config = dict(
    hidden_size=192,
    num_key_value_heads=1,
    norm='rmsnorm',
    bias='none',
    init_std_up=0.0444,
    init_std_down=0.0,
    learning_rate=0.00993,
    beta1=0.95,
    lr_head=0.00874,
    decay_shape='linear',
    doc_mask=True,
    max_steps=8796,
    dataset='wikipedia_en',
)
Each number is 50 + 10 x the weight over its row's rms, rounded and kept within 0 to 99. Layers, rows and columns count from 0. The size before them is the row's rms in percent of the matrix's.

# layer 7 MLP up, 512x192, rms 0.208, rows 378-411, columns 32-63
090:45 50 45 39 61 44 46 47 45 37 44 32 48 45 48 48 58 55 47 58 50 64 50 37 68 49 40 56 43 43 43 58
111:42 53 61 56 58 42 56 34 56 42 42 58 64 35 48 27 49 48 19 63 35 50 60 55 47 50 60 52 59 46 47 38
130:54 54 63 63 35 53 43 72 54 56 47 50 44 37 52 53 55 53 37 35 55 55 42 38 43 58 39 31 38 59 30 52
120:40 55 72 40 71 52 46 44 50 45 35 45 40 43 48 61 46 46 54 43 53 54 43 36 62 51 56 44 48 42 32 50
090:44 66 53 55 56 43 46 35 49 50 51 37 54 42 43 50 59 56 37 40 59 50 42 47 43 66 48 42 48 40 45 43
084:41 42 54 49 53 53 58 45 53 50 72 72 58 61 53 49 38 38 48 48 48 57 51 56 40 49 39 63 36 70 66 46
104:43 52 34 46 54 36 51 30 43 43 55 64 60 45 43 38 43 51 74 61 36 51 40 49 57 50 49 60 44 58 46 39
094:35 61 45 50 53 56 30 52 57 41 46 54 46 52 41 58 73 40 47 41 47 58 56 49 66 57 41 48 46 67 51 46
103:48 53 60 55 53 27 51 59 52 43 30 50 56 52 51 41 60 69 70 58 59 57 50 45 55 55 48 55 36 46 54 47
090:48 61 59 57 59 25 39 52 29 27 54 43 51 62 33 18 49 58 64 30 68 47 66 48 53 42 52 42 51 40 47 52
091:54 48 40 55 40 57 53 47 48 55 41 56 58 50 37 62 58 40 55 46 33 71 47 52 54 56 68 76 54 50 53 55
088:52 64 55 72 30 52 56 60 51 44 37 48 25 50 52 62 61 50 57 56 63 63 45 51 43 62 31 33 43 46 60 33
094:58 56 51 34 59 56 46 41 41 51 55 45 53 52 63 40 46 65 26 35 48 60 51 21 63 42 52 55 49 47 45 55
110:53 55 58 29 60 68 39 39 55 40 40 49 54 52 34 36 61 43 53 47 66 44 47 54 39 40 43 43 38 39 49 40
113:50 44 50 61 53 60 53 24 70 54 55 27 70 39 34 18 48 45 45 32 67 54 51 59 54 53 50 57 48 38 55 60
103:51 64 42 20 38 55 37 59 45 52 37 47 47 48 62 64 45 39 45 70 38 66 41 55 38 37 53 54 44 63 40 35
095:48 50 57 56 47 57 47 50 52 77 54 40 63 29 41 59 42 46 48 56 41 33 35 53 46 55 57 55 62 53 75 62
107:61 45 49 47 53 58 48 65 62 54 44 57 40 54 58 51 47 39 46 53 47 68 49 40 52 48 50 51 55 58 55 55
106:47 48 41 61 58 40 60 57 43 55 47 37 68 58 40 34 69 42 40 45 44 48 29 47 54 34 43 37 50 35 46 52
083:31 52 44 47 50 37 55 51 42 63 44 50 51 39 48 69 79 40 31 63 52 36 55 76 53 49 35 24 63 40 54 40
091:51 53 63 40 64 53 72 40 46 36 48 37 47 45 53 51 26 60 48 32 48 47 54 43 56 69 63 53 82 43 46 51
076:53 51 43 58 32 45 54 52 44 54 60 40 44 31 36 39 61 56 55 62 45 66 66 45 46 51 57 44 49 50 63 41
122:61 59 44 44 58 48 45 69 37 54 50 47 44 48 50 68 53 41 44 42 35 51 64 45 55 53 60 36 52 43 30 43
099:46 37 52 67 61 42 53 55 52 71 32 58 58 53 62 41 53 54 51 43 38 39 52 59 44 60 33 40 35 55 54 37
096:42 48 38 55 42 47 59 41 43 46 40 60 47 46 50 51 55 54 54 56 48 48 51 52 39 56 45 55 32 32 58 46
097:32 44 54 29 36 67 41 42 59 47 46 52 49 51 39 51 42 59 37 45 42 57 34 56 64 54 49 65 38 46 37 53
103:60 51 62 38 43 56 41 62 30 51 52 42 59 59 61 35 59 55 65 53 56 44 65 53 61 47 38 38 57 36 56 51
093:33 61 57 50 40 39 48 44 32 53 52 38 61 36 50 47 38 53 52 39 57 31 57 51 40 51 54 61 47 47 47 67
085:54 48 52 60 46 38 43 40 35 32 37 26 54 41 64 53 48 58 48 28 48 54 44 59 70 42 37 49 54 58 52 43
111:61 48 60 33 44 58 42 43 30 36 45 60 75 67 31 53 35 48 56 54 40 76 58 42 51 49 63 60 62 43 49 29
097:52 64 60 64 49 41 46 43 53 58 53 38 47 43 52 38 62 33 48 51 47 58 45 56 45 38 67 64 62 39 35 29
094:48 62 55 53 56 36 45 61 64 35 61 46 49 41 48 59 60 49 49 51 37 56 58 41 55 51 60 61 63 51 62 63
096:50 38 50 63 40 43 44 51 48 46 45 40 52 35 61 54 53 51 47 41 66 56 51 48 60 29 39 52 49 59 45 41
077:52 34 39 35 34 68 78 31 55 63 76 42 34 52 36 42 59 72 39 57 51 48 42 55 54 53 33 53 43 51 55 51
# layer 7 MLP down (transposed), 512x192, rms 0.122, rows 378-410, columns 32-63
095:68 57 52 52 53 49 34 50 59 68 56 46 53 42 51 50 44 43 66 56 45 50 59 59 44 54 40 41 45 47 47 14
108:62 50 50 52 41 39 49 56 56 62 59 46 57 40 27 45 51 52 52 54 46 51 48 56 47 51 60 65 46 60 52 46
129:41 35 39 39 48 50 49 40 56 71 68 54 41 52 26 50 58 55 53 63 43 52 50 64 49 34 47 54 63 47 60 55
117:55 53 73 56 56 51 54 66 53 66 41 42 57 50 46 75 40 62 35 53 25 48 44 53 66 33 51 37 40 48 51 42
095:52 62 48 57 46 71 34 50 38 23 66 40 49 52 38 56 53 54 64 58 36 59 49 55 55 53 36 34 55 57 61 31
094:45 35 40 61 70 57 28 50 48 52 44 63 67 68 42 60 60 62 36 46 56 62 58 59 48 35 41 58 68 45 38 43
097:51 55 60 46 57 58 40 63 54 66 48 25 40 44 57 67 50 65 56 47 42 51 35 61 48 65 49 57 75 47 62 54
100:55 39 40 56 50 66 40 34 59 63 39 34 41 45 57 50 54 47 52 58 43 45 30 59 52 59 39 51 64 52 50 73
089:54 51 57 43 45 44 58 45 43 64 57 44 61 45 38 49 58 53 28 55 42 22 56 48 42 33 48 54 40 70 51 65
094:50 49 37 52 38 59 53 37 62 41 60 37 40 16 57 54 39 53 68 46 54 48 47 68 32 34 53 34 54 52 68 38
102:39 47 57 53 47 61 43 42 46 43 58 74 54 54 38 39 59 61 39 50 75 38 44 45 49 51 47 51 39 48 53 37
095:54 47 46 61 55 41 54 44 45 54 53 49 51 70 46 49 46 50 49 47 45 57 60 37 64 25 61 40 21 74 54 55
095:30 52 58 66 50 54 48 44 40 50 52 57 59 39 38 51 54 59 32 54 50 53 40 37 50 38 58 54 47 64 53 37
109:61 57 50 73 31 42 59 46 49 43 37 55 60 36 42 65 60 54 54 47 31 39 45 46 30 64 48 31 46 58 51 61
107:41 56 47 54 40 51 63 47 74 43 48 37 66 49 52 49 32 50 51 37 65 58 58 52 54 58 54 63 23 67 39 52
104:55 55 54 40 59 44 38 65 38 59 51 35 49 84 46 39 33 63 53 62 53 59 53 46 43 32 48 53 69 52 56 29
101:53 48 57 48 46 58 62 53 53 45 41 53 44 46 53 44 48 69 51 51 59 44 48 33 52 57 58 32 48 55 49 70
100:36 66 39 48 52 51 38 53 59 66 79 40 37 58 51 57 66 35 52 38 47 56 63 54 43 46 54 38 46 51 65 37
099:44 61 51 41 40 45 47 45 61 59 47 41 44 42 54 52 59 44 49 55 60 66 40 37 77 67 68 51 51 33 42 60
096:38 52 80 54 55 43 49 50 61 64 56 63 60 38 43 36 43 33 48 66 52 62 42 61 38 38 37 58 42 47 32 65
095:47 55 61 47 58 38 40 65 41 52 47 30 47 55 54 74 50 46 42 45 35 51 49 40 35 47 59 53 42 48 66 51
081:58 43 45 40 58 41 50 25 41 51 56 68 69 42 46 51 54 51 69 47 52 67 63 35 54 57 51 26 51 49 54 57
114:35 39 35 48 70 40 66 57 55 53 44 50 52 64 47 56 56 38 42 38 39 52 50 48 59 52 35 51 69 39 64 50
099:51 42 41 52 74 52 46 49 44 33 39 79 61 42 56 58 42 51 65 42 49 58 37 31 35 55 40 49 58 59 38 59
087:55 52 57 53 55 91 37 52 52 57 39 38 48 42 46 54 46 65 43 48 64 37 39 43 59 45 48 27 44 52 55 45
096:45 66 61 53 59 31 50 63 48 65 54 51 52 66 53 38 44 42 27 44 62 58 52 45 39 52 56 44 50 41 53 47
105:58 49 47 69 32 40 37 42 42 38 54 47 55 47 65 30 57 31 54 64 48 29 39 45 42 56 58 44 46 41 49 57
099:38 49 44 51 49 61 48 41 47 47 47 35 41 56 55 51 45 49 60 51 34 47 49 31 45 55 35 49 47 57 54 56
088:56 51 38 59 46 32 38 50 57 50 72 59 55 60 55 39 42 46 55 54 46 62 55 72 58 49 57 40 38 47 62 45
113:47 64 48 64 32 61 51 44 71 77 44 57 67 58 57 64 39 50 39 51 47 44 51 43 60 58 61 59 58 55 56 43
092:56 37 50 48 49 35 48 57 39 56 54 37 35 46 26 75 55 51 64 40 37 52 39 63 68 58 61 51 65 39 43 50
095:64 48 47 54 58 52 55 33 52 44 38 44 62 45 60 56 73 64 48 56 49 62 50 52 51 52 36 55 48 57 68 51
097:39 60 45 67 52 54 48 66 35 55 41 65 36 35 41 57 50 48 50 59 43 50 56 33 45 49 44 55 30 56 64 48
# layer 7 MLP gate, 512x192, rms 0.221, rows 379-411, columns 32-63
111:52 48 49 39 47 54 52 63 43 32 49 55 55 50 57 58 46 58 57 63 50 41 54 56 65 39 47 54 34 58 47 56
149:39 51 43 35 56 48 32 68 52 48 51 40 51 53 40 58 55 62 59 54 46 43 42 37 44 62 53 59 39 56 70 54
128:57 45 35 62 39 28 45 43 31 56 62 52 55 47 48 44 46 49 44 53 58 49 50 50 36 51 61 52 47 54 48 48
092:62 46 41 60 82 49 41 50 58 53 31 58 63 42 51 40 52 57 43 47 48 52 47 41 49 53 51 60 64 35 46 44
088:65 64 39 53 58 63 40 50 55 58 38 54 47 47 46 45 53 48 29 51 46 59 60 58 61 27 33 38 50 51 39 41
096:46 45 44 46 55 47 49 43 53 56 53 50 51 48 62 52 56 32 64 69 42 34 59 46 53 28 37 59 42 63 43 34
091:54 55 42 57 37 72 54 34 57 72 52 34 37 55 54 50 41 44 41 36 47 47 31 56 52 39 48 61 28 65 44 37
096:72 52 52 53 52 49 59 42 41 66 64 43 34 46 52 47 38 45 52 48 55 43 46 64 57 59 44 61 50 51 48 49
096:46 35 57 47 54 46 47 50 43 58 50 51 57 49 30 23 43 47 43 53 48 53 34 58 59 63 57 61 41 39 55 52
098:71 61 51 46 52 50 65 49 49 71 30 43 36 35 59 44 43 62 50 60 51 32 58 40 49 47 44 56 31 60 65 45
087:56 49 45 37 73 50 42 45 51 66 48 51 66 48 39 43 55 50 36 70 65 39 53 58 55 55 55 55 61 45 50 67
092:48 34 52 43 54 41 53 47 47 73 65 34 41 61 29 54 46 65 66 57 41 46 65 63 51 58 57 54 50 59 46 49
108:35 38 45 49 53 43 47 61 41 47 58 43 48 68 44 37 43 64 31 58 50 49 51 38 69 31 62 71 40 57 47 33
109:54 71 45 55 39 27 67 45 63 40 40 58 45 29 42 45 43 45 72 44 44 65 44 43 48 45 39 65 41 48 50 34
096:59 52 55 63 54 70 45 52 56 45 55 65 54 45 61 60 35 45 51 36 56 48 47 63 59 76 45 47 46 64 44 36
096:48 62 47 52 53 44 71 57 44 61 47 69 45 55 40 63 65 38 67 61 51 28 48 51 57 46 55 72 45 64 57 60
101:48 47 58 41 45 59 64 52 60 57 66 48 32 45 68 68 58 55 48 30 40 65 47 51 49 63 48 49 55 69 39 38
108:51 40 63 54 41 38 54 39 48 50 56 34 64 53 50 57 59 63 64 60 53 51 48 59 46 55 37 59 55 56 54 61
086:53 40 36 56 43 49 44 45 40 71 42 51 50 37 60 40 50 47 54 50 54 44 58 50 46 32 53 49 58 49 37 36
094:51 52 55 48 30 49 50 68 40 59 44 55 49 50 37 70 43 58 42 48 39 56 50 50 40 46 57 54 36 46 42 46
096:46 42 49 56 42 47 32 55 61 57 42 35 45 48 46 52 55 48 58 56 49 63 51 50 53 45 59 64 49 49 56 55
099:39 42 47 53 26 49 41 45 63 51 48 38 50 47 61 24 43 59 54 54 75 60 42 49 32 59 33 44 59 65 65 52
100:30 56 50 50 39 47 50 44 40 51 22 64 45 35 64 64 64 56 48 59 76 39 52 45 47 55 54 59 57 70 47 43
093:50 64 73 49 54 49 45 43 35 42 46 40 30 27 64 47 31 50 40 49 61 48 36 34 39 50 63 53 53 33 26 52
098:60 45 35 50 57 60 44 43 63 42 47 57 47 43 40 52 40 41 56 63 64 41 50 48 54 56 61 44 45 72 58 56
101:64 67 52 53 68 66 64 51 25 33 62 52 43 43 65 42 50 68 43 63 45 62 61 53 50 37 56 51 66 51 55 53
102:58 38 50 52 36 66 52 39 31 63 65 47 59 73 46 45 48 39 43 52 45 42 49 42 56 56 62 49 41 53 51 62
086:62 60 57 51 38 50 57 58 49 39 46 34 33 66 47 74 47 54 46 48 57 48 48 49 45 49 49 66 52 58 47 59
102:41 66 61 69 50 49 40 43 61 59 47 44 58 31 52 58 46 46 38 45 60 32 59 40 50 41 35 58 49 57 48 48
093:50 57 33 48 37 41 32 54 36 56 45 75 51 53 62 51 43 53 51 36 50 54 58 40 53 67 38 65 57 49 52 55
096:56 53 35 67 48 37 57 60 28 65 56 56 34 34 57 52 48 56 25 53 47 60 44 30 47 47 48 46 65 58 31 51
097:64 58 53 46 52 44 66 50 55 59 48 46 47 36 49 63 46 54 56 48 40 56 51 44 42 48 42 57 66 51 52 17
082:41 68 65 42 68 48 26 49 42 28 31 61 48 51 67 70 47 46 55 52 45 48 52 57 58 46 59 57 61 63 48 55